From a checkpoint of a small transformer trained on Wikipedia.
Size: 9 layers, width 224, 4 heads of 64, MLP 896 ReLU, vocabulary 8192, 9.58M parameters.
Each number is 500 + 50 x the weight over the matrix's rms, rounded and kept within 0 to 999. Layers, rows and columns count from 0. Numbers have three digits each.

# layer 4 MLP down (transposed), 896x224, rms 0.0608, rows 832-863, columns 0-223
516387507420477499476471473438472507469490547570527478599494563487410435422476451548519532413555485487504636537523528471452499480508491542525507542463502506490416486541548488481508469506525596543555517538480440488498559558456450509506496487582568527450520477514571565545317499469465480511488437499377483558468550518531420563587475548453489559469482487392462436428556459425549538534493599462507510489464571679517563503487504541489511512503508563414494558561642464415417558505397495572545400537529532435521377464560488513547515420537382483523404482548631482511509438391414452618596354493372433455578463536607592560437462570441423585580531430544506366507462507497575554487542
509524520473548497458384431490512543489550490515524506548548510507516542504579582450402448516504406585546466465535450485549454418516463473538474544462509559516505450541577512490448436532580518439531523495424489467441507443482534485499592559452443446621511430430515562501584439523539530446503521515524582461437534473513573528564544480501514427438473399478468464425541432469596481513545511485372592642470421499548489550512463508476447517538535473500433386535600362551478527573579403483507499503457454458537634502577518535543564521506443539482430448477450558477486564511514499472475542529520522523512487446505403544521492474415422438489498546499540504531445447519529551574512
469320464478465510487358539547491464515543499566612397504632483370427410399410544431429421403663510606581631514431587411421540463539490625508641528452468525659413422507442550538538424509540498536490526487477537535511578524545295436515614399424554513436438335650549451509423482379379493517535442427518461373617537522423340540439610500563531516465640582563505407572577437561324546402587485575422480607538410575420530514466481532538451512499382487397525637523533448593552538454329558547468392560641535458571616515490541595598442455480445604557453284494534495472400468478462636500462516440553371484580553616536550590486430460404479536432484546525515523440580491566587547509521
488388563636581503502574496548463544486539433500542414598535470529472418481501495531469355469549554562481379478489483479412548564553503474501486390573527435496583541449450431530461460419391482524476497440487491474484539368337664557603596576533588468474566470478423593469532484608546545379501463547509705479504491525378347484384474571414527390466535407484494503529528457527453533546521535515566533613547532529528472564574467570423527436464512518464614501540466544463477542419508521482452523575567617532457548427417504540610458589534499459589549384468543466490518457483475581494458449465578493413476490451418569480602487435537398424459457603583535515594351410384463517492545
562558427522515461438559488505519534467470571571649339539459484465429500526564514436471426518436449430411491505581526512454349312426496410491528434516475617525629487436390602467569507372617480424358543459464445495503499541513575370497612563543451457524444521477594580551494514606575491383605469416566516499355549446620507579511536517512501408542465583512553567443462472582485465488427515520519470415538478547486525606487463454476543523538523459511553412595415592507521549622472543405520453538489424536535450480504466552524585497468409521496581456569346474545577578422530329407520513490568486525489499506488434575514603498527540492487507546690544531561416478433445460421463
472508580480506499337436455446522516459510491553559464546466564551487430561469424509475481528498437444531455486645423487622491480583539583512508475530590442542491472432522497465666492465495533518644483539509438487609554551539462465532592532476526489491506511547375620452467437577559475502547376639531495603489463449568541477434485521311471629563546503430435406501427482460475481536553588549555401601532415556550540471610548436489584424564605465444472445503478465498368486477531480549361464496544593512454464451435522584471506452484519412426579509570537430476426608575472546464419419432367576476461471531530416596467344579459558447455520470494566481475475440531488612603411
506515540523492460539522482486523589531534520495463490474500493532518513507464526494491436517503501524577495528478486491471529528484451443519439478474466503491536469518454520484496485543477500531497494484535507529514486453477474484478504500454538535546514519517520563504513525471460536501461510499515548516493514462468517517480512493424507469511445458509506487524530433550509494480465474522505439605520523518537484506534557513493508549489511522467457500543505557516465528506444459509579494449501513505511537476481447459465475513493481529458458563526510514526552446477490439511513473505478564485502480495510504520487508465447474466529546525466544548487463463500509509506492
487575384483384565357513524443539417571441512512533431513399467515546485432381416612526517568412415442493629428593539557521502537491481600542589497421441446521519574550385536459449589462577486444580432428433491539526563481621488646514521491549487584485591397427430476379535504566537520472454621427411536522524567445658460456514332388548553384650478523419562694415592576382633589619547568521556704394467545387526547585548392576507474555401465481590453437550639482494624488532433585436548366453480479452484510509354466553420492430702487498675586487378480531425480543527624478563634571370492425564563221556351489396513400468623595469466495441489356414412655516468686329521530
398655523548514563519545529588489452502453516554542598425685511497535392456544564502392466514587452441542564583436498456518489579497599478566547435639381469482511485495604500494437453439587464458480494347470515541431475564590529530459571464528497412538483553490465502541607464603446493473578534456507521538460472545462396556479526588396445543464514316495528560485494447366429476474397474479412518778550510474343629521540545515559609508510473501494525578485519472528555467551526447475462488535394456606521615466481464527483580497534348533568494516476435493329494584580478447477477546544494428485459438466432555425385513457511502432404517492518525446440518477538600577465432
509495474509504480491495482505504503508510521501510503491492484513457490489504492501503487492499520529511515519473490503507492493512512494499514498502507496501499511503506475467493508518501500496526537485529486496495473519506490471559500523506502506486502495491508489490518509497499492508466451502506498504528500481486526515496506492512502502508518529508486503481491508517497504477466503504498504491492465505496496477477477509499496513505487503515506496495533500523504508504495507501478496486488501501509494513505509511507507529507506512490502494499505508505498474502503503516500484510500492489488492506504532484486483498493513473504500487505491504468504498513513501510503
566496522542429588543466542528450495473579523445606422488532554471580550460512588552530443565569431364536546472558499486397466537583502404404488552585545490499527459490413402552512446403538576442510530395528525513477563486478451533555530501327596537592563479464507507539408394595508508617605463616460530574483517495396514488502377438551580482415600535462420487390567396506305659554522360504560525580476450483597503515514534486518598373449546405453484502558467432626444484401432562508501468621487473550573591437568460559475440512353382520425492519475534471522442572562517501632578474373412388431577564629446460432555516505506509560449508466570498441509465522390484465491545
494517488492479506490495503503491502515470489496508492507482510497508508515492495520495507509504479492482495496486491486489499514504504502472491502506510517475514486490507509514512507485464502497498495518492486486521483500473499495489498498494532525518496521488495505503522487509505493542513525499507513516486493497490510492493489527478494495507490510512523521508502492508521487495507518533500493510508489515504480502503505509493503516509524488503521490531486506493496479482497503484485492530477494515473505515499507496483504512498488506497525517467504491488506488496482482493500509493518499491509501503517485515528504500488509521488489491477536518493507489483477487490472
402467517434533602528462439483464669578460541366475535530449524512421489469550549543406544591644465539553461523481406595533525534522514435428494468497558590389480404535473485435535522614472447518457524446389444559483523536411463505391486432522628548514602508453540585437442539482466446467436562492393613540506539575429458484542421482447528385536541479548582554526577628553445458594309486464566376667453478426483538512489416490508465388475424596555472537427510563532434494505536478452558601543498540500473682455566539517592408531477659523576467452524606388454517555443383413506580482537510529476448508586514552360639373596557561573563382499575507592500465517434490459497421
597463459420514548482557479639468488529469464475345472520520441400548625647505394345376380531459499476468560606459617440548480567482470484403616560557407451524545534446580508509437635592496551632447428410549647442515559416459473532498488518537478575451444426506431383431565448456460565553425555396534437360564542447386557541373523524468512515494470492536593476622510506562410504556493479411537482488451421499532495500525676370628542539587450488607515503518512536416443521615489464433420608497495465517551518514419579459476491548473515508492439424499462458517524416491586411530567511584533596417591515462504530524593498414409466578493492545538537646513448603474433441445443
512503495521507578499527555480500544497441450557547436486481465485542475502477417583465524456495472437534572578601552531595519429493574553547503410505514525576517505491454574493528444393530499557558479523512527458459622527449436473576487554555526466455575523493448503595494450453565562468525418545484459470521565456500433522457463512447436571510465406533528471528507468439553539498441559411474526571449517542547549528580547472477559491590518456513473431443480506437473407484504483542455399496534515458522460391477472461492457494479404411503455416433542508548465502419428536553478453514496514458610542521542529512421412572533462555517470451448553531490504469541518509562415
503488491505484482528494504503479477540514482504491494516505467498491513516499505505501499511501479505493512527515497488476503489503506505493495514481512511500485484499494503503494501528509526514496495499500504490504545536461482483513543477484511542498494491501506525515500495504491495508484504487494477529513508486493484509503468511456500489487511498524512502515480513507492511502500498471498496527491496502499490479525487505509523486524531472515494512510500488506491486502519506508501504483492512476495484494507485506523507528519486508498492493500497481494507498498484495532503458489462496522503475530477477517482484498511518491483502507496515514522490503496506511518501
485561597520437533528510513407498408560522463533553526420545408572457529420490506599466508488553536532456413534459503514511496513468373496539490488520543510463491536467514452450499499532531477489485401559506584572544453502534516503510491583518534535508504481542358435425445509545435418513482315422524565537579496561460492578481447391583448483505522531549590493512430515496549528514489555529470499866450496504585492539499456581506458532523536494494468466573464443468483439448529426550575482516496479508507467489576526600497443408504541474534553541506508477499522467493422527513418516485455518552454498473510424465614392548459436517439472490496609493463461433604486464452579
501530506512479500512497497489482490512513490493494497525483498503503505511495517512512500522503488512482532510501504506499492501549492489473497490510497479486493488497496519496504482513523496502497467485505495491493500517487487493493499496495532530517533502498498510513499509486513482509499503504525500517482529480477497510503492525461491503521493509497512503499522497479489506523465483519496485532497520507512503500502494500509504495485500498501493495517497512511490508463510502512498499484481494496518514504483489504486497512480486509509515516506500485508510504493498496482480504498518511491508501503530494501505471506479504516494517486499504502488499493494503520486496
485446581449549497426649486445543496514598432601613548517437486545305459469399501552627528470455479532397556587507402469666523531462467490553461474458492452498514454494535475416505427484393474568531556497405504528525518602397521489463479534545656463469474493546521585370499448525494552504476554474459363561525594471395540459523523570356461492459539516518456547524601601512559535526501493467545501620530419572433631531557456503383466470523470492564438491577467554515602569576522503473505488447458499443480437463441496569533577538542695521394490413484610427499542439477497506539380559490518479533482500500530576499495492470420521522428494543536492524433451467502463542548490
505509499524493500493500499504499513494501496487502493506494496499520493494505509504481501494497502502497499475495485498486511503492495496472502508507500514499513500493513497500495487515510494492496509487499491507502488502501508494500502492497516489513516502484499497502479492488505512501500498515513512520503510513492496498498486503483506496493497488515519519504502493493502504504499500498473501513498487499516518505500508490489515506508510490497516477513495492492487502505510498522510505508497498502505509492498500500517492495503490495505500491501492492501484509499494487495518526505504490503520520492507501502511505495496500490491487493495488511505502493475499502499488
392752202489598593440491651602388416395561519554603466495510571428628515465527328464554489461407362425433536461450589590423573469405571505618326491529531318529454419500496611471427760380526273270595539338700385446370533550459518521345584557426477432521493454344345414500629432511492534530449472608571513640518298531641537612516567495407439481475587482647518625528310534444428690630386518566341633657475603494390544446452526444525527435530604349415640552463460577620596679452596532504466602405390440626445421518566482631491465664444465558531542542500421454496358644485547619486555466521644495471370465571380493539420594420443521517494453515463439577599471567460549400492549
491496512506501495507501502491484505501495500504504501505503499501496498498516503509507506497498497495502504493500505496503506495501494491490504504499497496500502498502510508499507486508502504503497509495501499497501500503504493503501507495503511506491499500490501495494513503490493502504503498497510505504497498501492503496505496495493498499495492496507501504507506502516485501511496492493495512498507489503511509506504499500499500500493503495501505498505503499502506491498511500498493506501497500499515503507496496494495484495499499504504504504503486499508492502487506502499505505496497502490496506501497489496503502494506504502484503497495502506496504499499504504494499
491505499494505495492509507492496507496487498505504501498493527524516493494509508494521506501497502517520513491494520494507515510506496504514485501491494514511516503497497501500500493487515501523494492522505498483499512480480492511493493498500519485505495504504498508486504482496496499501498497487496492510498500502497493504501518514485501500470490510502486506492506489508502498518500511501499504507509499497507509488504499494511506498478510506507494498502497504507498483500501503508499504498497485505501514504504494516511505499507491492489497505499496495494496504451502488483495505501497492503498507507487510502495504491479498504486498504505502497505488498496485495493493
490478505490516505501512477497485489513456496495504514502512514514483495525505483491517496499504474505493491527507501493509501503498526479497496539469482505492491497518510488491514519475481486508514502525498503521507494512498513518486513523482506506507466502506504490504471514499507468510491486498474523487515525499477486507503509505510477522510525495500480516505509516505505503508496481485539515497511491494471513490495528498507515490490484481545513530491513499530503507507520501487475514506488493520484502518481508516511475508494505497486496485508492502501509498494498528496490474472489468497510514506487506489498479506523504514512478463521507497485491495506495489502501
484530480499501564500458484500482479485492515512529482497494497503493517491483445482491504466505467481504483482532505502472459466510522425461494500467514472500491434488526485486502516491514462512522463530564509479432445551541536567497512538473515524467501594538484526513481434522514477443515492509474512530491456509552500539481480477506474517490493526534525492469525440378495534539519517445458524519479526523537508463519495496481486483524425548456522545466509543480500473473507530503497509473524449508506497477485466476489479540491527492510474499538495517508497478518531568550538507503483479537527503540514500447459487482492539546490506480540494499492540498535522520452395
502501503506514513501497500511484503492482494514510483489494500502504501495522495506529482527509478483514498521494514527503495488477491492508490481504481499479524510481503495490519491514494511498492494516499501495507498502507490508501504527487531490502502527511505505503491496501463502494483493506506481505480509487504499525512498480493480495489494491468515498488509479505489495510497501510498506511486514509503506490501508478498492497509484503512494493504493530493522512483498497515506511485503515514520519505496473507492496498524490501472520492505498486502491515506490501506506470505487531510494503527494505529502517506479479507497496495507495491497520487508494516489484
424489468478513588421490454493593596598413568404528395578524438430398427398447494574165362457449670716419610495318406511445496419525407446609536498538500452391505540460524468412508509525495440501409508413450593558469431478585544522509429484530632586485522440453461582418506521547500536519558400509559540536342596470618409565374442567509389547540643382495561554392556459495539592603531424452442408578596486457486453624539532494370443498480506529433620551541494568422627604483470459499481587565517571402408529530630487530464482440640578533484588529429597532525522435592528494676509463484478443587641618509410593409500523505465409364749578386497480491413494497541391434429516
617543418579408472503474640498544447418500507537333587536604497632415483409308540548525355449548556571524523522425394523405420590544477439496535599537475569347506645445653439462395483596521615376541406508544449547505544511512512494540444538498487533550488562497456646615485401485475538562490625415531439593546632483489627535569431489435547468482349524673529551332615401552433702426385635586496454542385545567470446456578453534559431467492532582376513593630500505414438401462490530475612365431568433410557575571480526504474516484592452611474320545460500536590466492512516382455579475528468464374595458485641445494476518548366487622372417558279549505544437435471474605387508
468403480479402565385388480595505563564530514496572423522455573422430420395359586480318460468634519519555680501531621462400497490533428435496592483442455486469511324469441508335534550557516569541402419544541498452559573560507446461490483460524681600467474409533570547509421438549393528494601384430487494506457489556452466550473485536502490539509563529643549504417497368509407491514452478500455537544527468660518476592502573530464487467489441559464485601515511564382529457547399485502548377512558560403550529512470526578517459453557384545546546437489606485437477467536482627611577405517506435572574492633520532478484450494460581580448544436489478461464572489504531543500425
544486472497421411560601456521433454569541506468520369569449500420398614402505560483484593460405510578468474510533503402505434553466499461360594558555455551493461571534551547548524424479528549535493478547410515466559497514488408471533422520412542555484497446481611500680372483435577583576543435445504525560468361510434398540536483546470487475577525457365517618379492488522550521460559534431457443566504527483563533568383528563641419643622506605491375504586503472540417423540516588538463429478544566526555484451509526492512560547502451518562549376466488476422481440458652468528486493508544435559538450459491451444506482469466438537445540526476539487471528493705553506494564
494454558495532505511468486524465506473563496533542508485475541504483537551499520524535474442497463548517528504540456471474484498508404481493415485486478463505466475495554504538524461474483547548518472515601523472484553565518479504453495461477506525526503537508492441533461431547514511564534448564543497503452611520441508486468470531509466524500476518475474476536451466486485482499454464489510494506529533444550505524574505464494506533483478568496470523464434494497502529514424448503500465499513513495522517464476526496477515486467455538531542454517560499515517542478442507504515529503485512434478503506486548489528526460523467548477521458528551530505459486470520493463486
486499517501506515509505505484492504484482497522506495500510495504498506491533520532516479498519469489512507485471517507499483517506498502486483520505479485482511515502519503500513483518505495485493502499479502508518500484504503510499496497485498485522503495498494489488525484510513506502484528510506490526503508536488464523496499524493497496494515515489488495508494490502500485486516502497497502506516515488498507508497509508486527498513503479490506439516514478509538481489494495500503501533491494492484509522502490512491490508509492484504524485505490511489492517479497482482494498504496506513504494499490505504503504489528480497509485497493517514500491497483494484505488
# layer 4 MLP up, 896x224, rms 0.0712, rows 833-863, columns 0-223
506544525470536501432459508493507500458537529513412513470491496432585427514444406455446380469455468553599411501469481532542514505493519403442486427411484440445467509506420503519431481472419494450512524483562479500455486476514393509516587595588424550552462501627597484473537473575563435524543575453529470483457502454550489556421554478548553443452517501496528543490431540545516501487543565452462512493560636534392424556484534517511467557483563516454608479463499417451550492410573491502499442534530512486482505467449512490672528476520591492551465515472477534443588511542495514561454368512547552478456502506462486532449548506455547565567498578456430472562504501447476510488454
482564383576486529513514461545727482555519553509568373492476539433552507518520456656462559569463433523552500579470442450509452306536537441502537597372570559599554403388378476546538570546429451471593423568579476609647401616550455447582477451506536599447398599531558466510650492394543574382439464510512597401458461435613536509543534356625450493382622712431553430564488498540423495365438432399483555437577365529510551484510488504479464472557551366509580471503387474553503557352576546308522577512568389723471505542548586432469416462598452532442461593560476445431579467558443425456453432424522469458513558615461526439470566532519662530565570530424406425471527564442470488497465
499407505612521390476503442569509509468560432509456478438589530499506471578512451541619514574546502645520506514652463471421513509480503451581499367578573509450495495582412460566437534466384528515470423595582473558438553398490527581529587508557525491380527501516514492498538470441450384382589517627536527399400403584378368525513511528533598386484479513498404426494425528498518513607556483538524618466472524428474442575517572524450468492449484488480569552512446547457583601305498578563499557487574512569397477473430488509606487539566477664535568548456570513588571494523557573573445465403641395573416443458488540473523547487462565432394490532486464459575420494512478516528626
531440613435468596416438542496530595531453483483535554512585547472491553451419522503417453470496455546543538558444623524509566529485586611475525478472518446570478401516370491613473445439601405444461582557456566511424532414550480462547544519509436486503488412545575501486520421529586426458390536535479495481492514485488482471408488475563519654401461456524546563577544552581584521519483544419545493433516598518459442544534528551378406481556537558428556533454597422487474495365441500441582456369546527567456472444533432539588515535522558539431484489560505430463491451485521519497485558553411559491494443489531466435439508519471585448528426496580453517452442555528571647560571
577538472510621478556553423445505426490476503467378471549488459534442411594516483497465527472516594568529517583415458551554435489505561623413538432547446499484529551552516404410515478445470587422569551494475511483638496581603521427455487482560512506423479499599552510455432538465466551481492415505497443513451609569447554479582526399507369512413562450480658528580451501577504456478446406480493572449463522550509529430418475541585507482441505463563487395424515566509487461542507580487510554472526508487529457484419465524552544528491561533556530494511457584429496524466532534424510409551415508523423461508531588490424512586483544403577567596595397462484521576472432579620604
490506477469548579424505513496551472462484561491521543469539499484512487457432485488449498528497489534541492480481591530497465464524544518538528514472495536553483484525483502543435503501547461432469483557472461512375471537536478521565451521551443522443474491521551496517532524498496520451502558519497493484456463468537541493527506431547544543465518543508533411571549498451499524478530501448532544447527476487462548531453465505506446461546491490520551483496483513494524489463483538491467485502495547524512489455542485480542482481509537550437515545536591504482440475599525576537463461487461516509453456526509456505506517425483517455525511464479476445542468518555457511470514
516461478459600561577457491611527512462585596449473483484568531481472499373476484513552479473550580578536486548400351358521539372391606546496467556546646475458348426508530591557393498597502505508424536639559439616392498592475530363456451426456504426477456502454660413565401493526509482434446535575432530516498514495512625437533605486538459524588521423523451474504533574475451557446405552400611475412454527489478343481400419501444473535594493669448390505393573528503598503503384607575530500549525462626521368465582502512684395513574514437511403579475680595498377386514489516552527527505467547619602510508596629531539492537417521500547333408456470498620586487562405383493439
527492468516470505445511568461673533433551504488499440544493607571454524518500478573535482494490614468485515473463479460508544353444623505530547447452575498536378554512501572463525548418460513399465543549537478668390435389480381471559437346604417493478522489663504458487608538452521550528448479608568512554449477566465521500500483500487432446524615623441422490551438626514562564354500554594514505465561433505387499486413518486482504542506514508505472597474506550532524577500505601520319478470471502560398446461611546396634575493461515472547538608552482529446469456645492447486463498483497627626480471462518620520458491439576570453504457508490463442406496530518449414535526
511501491473502524490524504492515534509523527507526484533546510512509531500534511488487506543492539496509477494479505532509543494442487502527503472451525503475503522520514485509464547481454495484479500488502483556494488499517487506503452504512461500469507511525573459532491553464465541470523489473495484465511488487504503501468528464531507521476522468469466449501512529503467475475476514489508547425502481509445541499480492491518501522459489471487507497495486527507517521484529548483468494501504534544515495473475503462477519466516541503527494526520472496471470498499514515489532465490535498490474499495457484505458474463448492478498477490515501480494522492523516506500527
411435528560498421519535521553518432509492500535347587570551527446513501546481401436537523433492535603578425608400564443550500507402554603575474519358432424545490520462546642571456593500452547527509434572510465513509454444507401511479418423625461501357408488574512383505591574488493501499433572380597458479489532550575541562468605514551403523500384538557612549539492553529589373495493602427471446460469560557458372444503552555518499582540426560442528554485527575414585511538555549499480514378531496553500493581466524445515460523573483485524516469490516559525538527464452511363407538553531633557419379526540523454384567450554565435577448506425466496471606533519571575515533
504544482505480483516510509520488497487508527493500504521519475472490477516496477500485491509478522516518515488538553568500515465505549499534506520543570498523465497521504515510483531507502508482510478527492482520488475498545503516540523474532499507426480524506545452500511572527456519498482473521496495462439482456497515468488493484499484495530500498521499528531496519464497530494490540465553503487490503485466534450498486451486479489458503516487467514515521501489500523491470515502442534551524538533516494486486456504482510486483507545487489487491504571502477479503489528507486508491470456528496510553491499480477531503486498486488488512510472427481518505501503486496516
477569532441420515594508533738515531520462530501493466505547456492459494543477464524539565593542499561542422503615469490558590487491563436516471425595614547443528471488452505442446563533566539502583454496487443642388486480488578550469463411577502459425594393506560487526462605447502549517523460518417545393504421505341517450513528424517608432629495496472533488593452579425518483544513478485560431501491404404449418495348583517503312410519494456492507460457532498510586638484440489448507474549551573562557479453484588461599500458402585602505569509412523572589477479477433429491570377403569588519541432564481636453526501528489579620535499411489421466470478526568441446452536
509488519418420491489455488613502589534495546513428487534492469612601578457447437483498460467492616524520584579400578539546503512395615453483513494582642517605381517480469518562466517559415460461471518445548533513518410375464456457508565486518426512418488496571549423564524483452491511408525498520463499533531472518490514610442562463505535487459483569516489529409617637599473449620459577430582466459598568398505442495511552337511443442462541538475473550510416535560448621447428452490579532482557630522524298553514504527459533550572587437443463478536481499505535458448507521438456444528439446546431472524494567455464492472560601477524444445534515505528522481411529464534506
513517522398420511489420456623635496526509576466452507522619502604515442527419446445521431493485618488510487461483570465487463467481476578500639443410534498418488528402426527546550610486415612489500437520473481567496480434519567576534563474537517558422557534474520497454472513492503543378470462491497483535500542443570480515418443429461440539524489525509534588452468523522515514573502471442523493473502430482443397494513504426487505510548586477442553514522456580487479594511440544494494467495487442537559421527516539482440602551655569473437502517542501584397476506577554517521443418540545403520500453471476535374541520500483524441471372545508485502509572497471517513530547
475489497500493503511459533472522508478530523477449505496531500488507490489493442512504517496484519511526540430507505527484446455483514443546555478491500489480501511464480489491489517485501533459488503524505469558458491499498470529520467524518505486441480488523546487482492555462478514499552499502526487497475491504511500535485513468509501450519547496510460495477498533480511487501489490498549515478532491495429482499453474472452498491517489509482505486493516528498492541488531553536475501476542522535530489509483517505520501443516506497489459554520476516538503441493530547534534492503510488499512495527519491486448513477477508458485480518511459439502478550489484458501534
504450476548445551495461571515543444491475457491577457556455471464486576443469444474421536520604536504550522392429501444498496538436583529505607424487576412609468454437575461489470528526506388502373490549485513543497535485596553602469593507591415555488483433590516477484471474500392435483599548477460553473539513544476518487569469494640608548593398407569517464474470613472455475535557346443491590467457532493417521503507504406446492457541526466493487468499547453515465489396538552565476419493580449557571442478529563447514539498558592539565506463397512435539427485521551523375398481470449516552460493518502539585458501502499544582511502541572503487543604486597433389573505
459500502486522507492498532527520471522546604460510479498509484494500518475463502492457481481491495501492520523496554511527490454473572495536538508499525516491513515485508440502481517507464504461484488547522506518491478509556510476510495524529474505511466512524544472481474479464449514480508480466561485476497497536472493478526545465555511518483523470504497504485530578517511552490480503453536493433502479486479460506473541503491461496454507484508510483484470500500496526512514501492494493441492557534502415463495450470500515463544534507483523525516501474518511501461526548475476453484484538528487465501523497503465491475501494483540512571512450493453524509470499457501496
488471527466551416335531571519578590524514507630520407473483425468419477490599369424517500460539556413538629664514534564550527451379521523479578479531520511461441590490409505420453495427372461493485535485400555476475469504559580469486394484571475500429332471585527505495415462604508610450432579453531440548500500425489542483556638488505512485521429382558605507436572609545530476561453486314526556460476388468445603474436533471413460419538419536528472441367461476444512550399452583457574505601544495436479365487434586420588555471575637514372469446508556538586529387473540540465417473536546648515482533493453581567540454566561508439513416520514458499594561541517388510578528
475492424502459539461511524540537474507536534490522522489548502498474517494508483521463532516520489512499517481484556483491501484470498503513499506458500505533444564477479481525484482459487506483519492500488460493459477521509473509525467484520452500500476478498551456509508503486510499497517485457475514451471521490493551478490488505534484541484477480491484464522491524474516520521500503483574505427477520477500490490506507486500437512479511514513484502504503538490534536485502531501463495503530566525530476464517484523528501465489522471531513497532507504493497463523477500517504504497511508491514472546501495464503502478491530481501443526496462501499498487489470470471544
482418429561517431448482617541434475510635539524550485388481422608595556445406584481469492541439462610523493427631505497499600436480433541511485419424566437577395510476409562604622595380516433504428532568533468585454504531538441462443477569573500413509557445599457489625369484458517590455610522479592448424455256728623489479520462259529545513578455431582450445537557596391536592617529516501550642460552453498539563416574455310381399477583426350483509479488486446463468533539610582507424481509581551568450536433461460507546507435509616554476462600455470402742525566464490598567458527641562518402523605573477426410477510401478474442411612389613469554554419594535559568404575
464481481476475535491522480500495472446548515521527474515490512508484490526528465492510474482506548500501528492479486486504478461481487485499557500501525513494515519508479513529483552503489533497508493541517507506511482473535481494547471535568471521481496514499554509509495542480489500475507496492528511482498477503466496508520509429520504505484520472521514477515487499471494519506475508497506514439522506488498488509477515501514505499485465542529496484432478495479489491485523528485483473514497515519490431496522515489481501480517509501474511527469488490517490445483488515520510490512552492482500501526530487491463539480513541498530477511520513509488524537519488484480489
474495478482489493488495492524508499509505511493483522504535511526462536506514512471471522492477494510520521472498539516481487507503513476488523474449494526501489546513478527502508552526519528454542481556559473488473469489487512495487530514484487522457506486571545490520496489510504494495486545476468531483455506521511526522489489503534480517478483503521500496508488518492526477518522537505516521421527528486492461507475515505517470525511541517518492500503488509505487538454508520479468481488490488508524503466529490461526519504499563525480525550498508511533538517531510478518477455484493493482507501533522537494501529484495488513526467487517451481486515535528463485498510
508493435465470530499501526504491493500532571543464470487502497523543485463485502508516499534511511550544509500483487522512496469482536493526523511467553492528481511491451500549492512502485505469456496525530473526495481517559516493505495470509498501431483483551523490499518500476506487498493509491504517492465462473497523517459482501494501515479539509471514494541474502498537466482514505480510537436540477478422514494452475486490497491468510505462488535516454495487494517482519542497517515492491495529505495481514526493514515501532521517497501540475499508512511439482506505488461496513485517478471511501483536521467513481496493475470497480534516495499466557519456477487505
477459413528491492543484516541534469521541566499528510506493499498523507512476473458462486487517546479557486551460498479459504451501520523593491523492513520496493466474519494494456512502531496464566431519515504487488494485553472484535514458505485529440512485557597440495483598524487535436538465516530484463439513492535549533553503432560496491466512501458519429513557535483488449507536484468533513470508457531520476530485510460494425529462496453540476530490450504478510532470519563505524498492533520535525433460549511477500527447600517529508508556472486515498518453506467534509502443479558518456474478509443501494500505477452518447460497555535488463482510534465456449519487
477502504500492470508471523515517475460514559490480493515525486523520497537496509466484500510490531497511495498519502513486503468506489485536500491496484535501486529508474523484501523500493547490537481519505512535503477464489470452501472514553488507457496493516509499512541512500492485512501502472519464483438506518512520468494490443558530485486525571521504505486495534524515505523477512491536503493493498507439475534458489459510480523533495561491442485498518509482475523429510524538477450469524524500531440456515508481511484471520526471500470532493484471519480488546514518436498496517512538501488485533528501475453557507509537502503476511515428476470483493491466454501521
521533487490437547540497489675509528562470472417369406469502537475533458537515585519580525532513661554497468524424449464484379497449559451488535441503500482469433417426589514581406637460409553514420275581525503610419461520458522484615396520446460606507483608593530451450397646470461454457580505508459613483471496488549563506431447371616462581489534416608468571465262535423451504549530409459712528441523557446449456563417500357431430522483418452517561578511455515533525565450597732498454533481477523455414451531476462329515455423544511537466519542424524447543455501609651590624571552584672584495585438430556484409594519533450543434565497415545395440362609497520443339408451
552487432559594519580430512547508500448543769488560421539487463626475625430469527553467416640412356518530454566360609473505508457501445600538626503518477592558421501480493477447465584581406586496535558582630515587581492476523481630500579450517527474456580409503555473536612549457554568514500427348654429559499453380480633544435515278628533544468496548497509412549508486559398463572551456521610550429444438426411475514201473499634486465457472525432425603396388489476505472400447550481498605568646504442561505478516431530384506456496523410395571458575505512512392407501526568545452424441511439455417484421468473405500573465373561571532504578570569454552506477555454420523537
564487418486481592537386426511621467508456462473596464593482620494509482551468371520541565562540490492544530437429505437515518382529628500512625538468580462433449478471461503551463638597378498495507436575479456584525471539516506391485502572515489556443450489537559538533595505489486487392596548564370463453456411453556595435525577454614568487425558540538517456518527485527473485453429439415630545448561442408476505479358511569464480520397499401466491473511481428481446495442483648495491495493524423699470470499497590561513552533571486603498418530465542526451480502580521542490463466382585471467535565443560486416459534469547530471453505614404493434532554477459471399573556
430475442473574466553413504473490467553645573591463483566534449585575516507505387551398500500415373520534461521501525512476543492443492491459582397477495450510562381375450555400344498562488528459469486494439523441579488555582546543413577579471439510502532369469521563521504552548527454381503478383485441466473558527532511528512546434526522494531447393493418515551550518594511587590468383517540588424466395545485483466517472490497513464351540414453470508418554561529501483530493485487501487450611604497457478465384448524596433466545555410541518535560496495502500528452551472504418426531569428383502562446449585576452544541370564548450530517425507435656496495556448440463521
506546465507539462499507455526516440482517574476547465422504522498516489522478501437506507517481513537541523503540595555538432473475540497495517452504505507451500524517421495540422554516493538453463538524561456568461468549509488477516453498572449485481462530567534442510470490440449488477498480529510495473478472534469527482542473434538483494517551553486549557541482520436503490549497487514588572442462440432502511478424538478459517529514476471473474465484483465505587563488534477491456532495517520517581463507508488436518565421510511469487471527462547490520472458462522473515478503500502544478535486563542496549449542498480477463464497509474457465535495529522460505543531
498510452443524513513524490515566505510484500512530504498521525488495468508485503507491501475507483512551516511521484499525463414503526486483532483499539507518487539475496507509488539462501483475481546582552515532479454468485499487520500502507494505500477525520534467499498519449479456446480449534462488484479473483513500524537521493536488529513494531547492490539558519490487503480506506518543535459444486484433469494464490471520465490527488487478461519472496531493522569486513546506459523498544532506486471476496504492519505481546514555512532490522496484449515501505556533486515455486527535482482516551505500516499507485488470424526444512524454478497514512511532524475505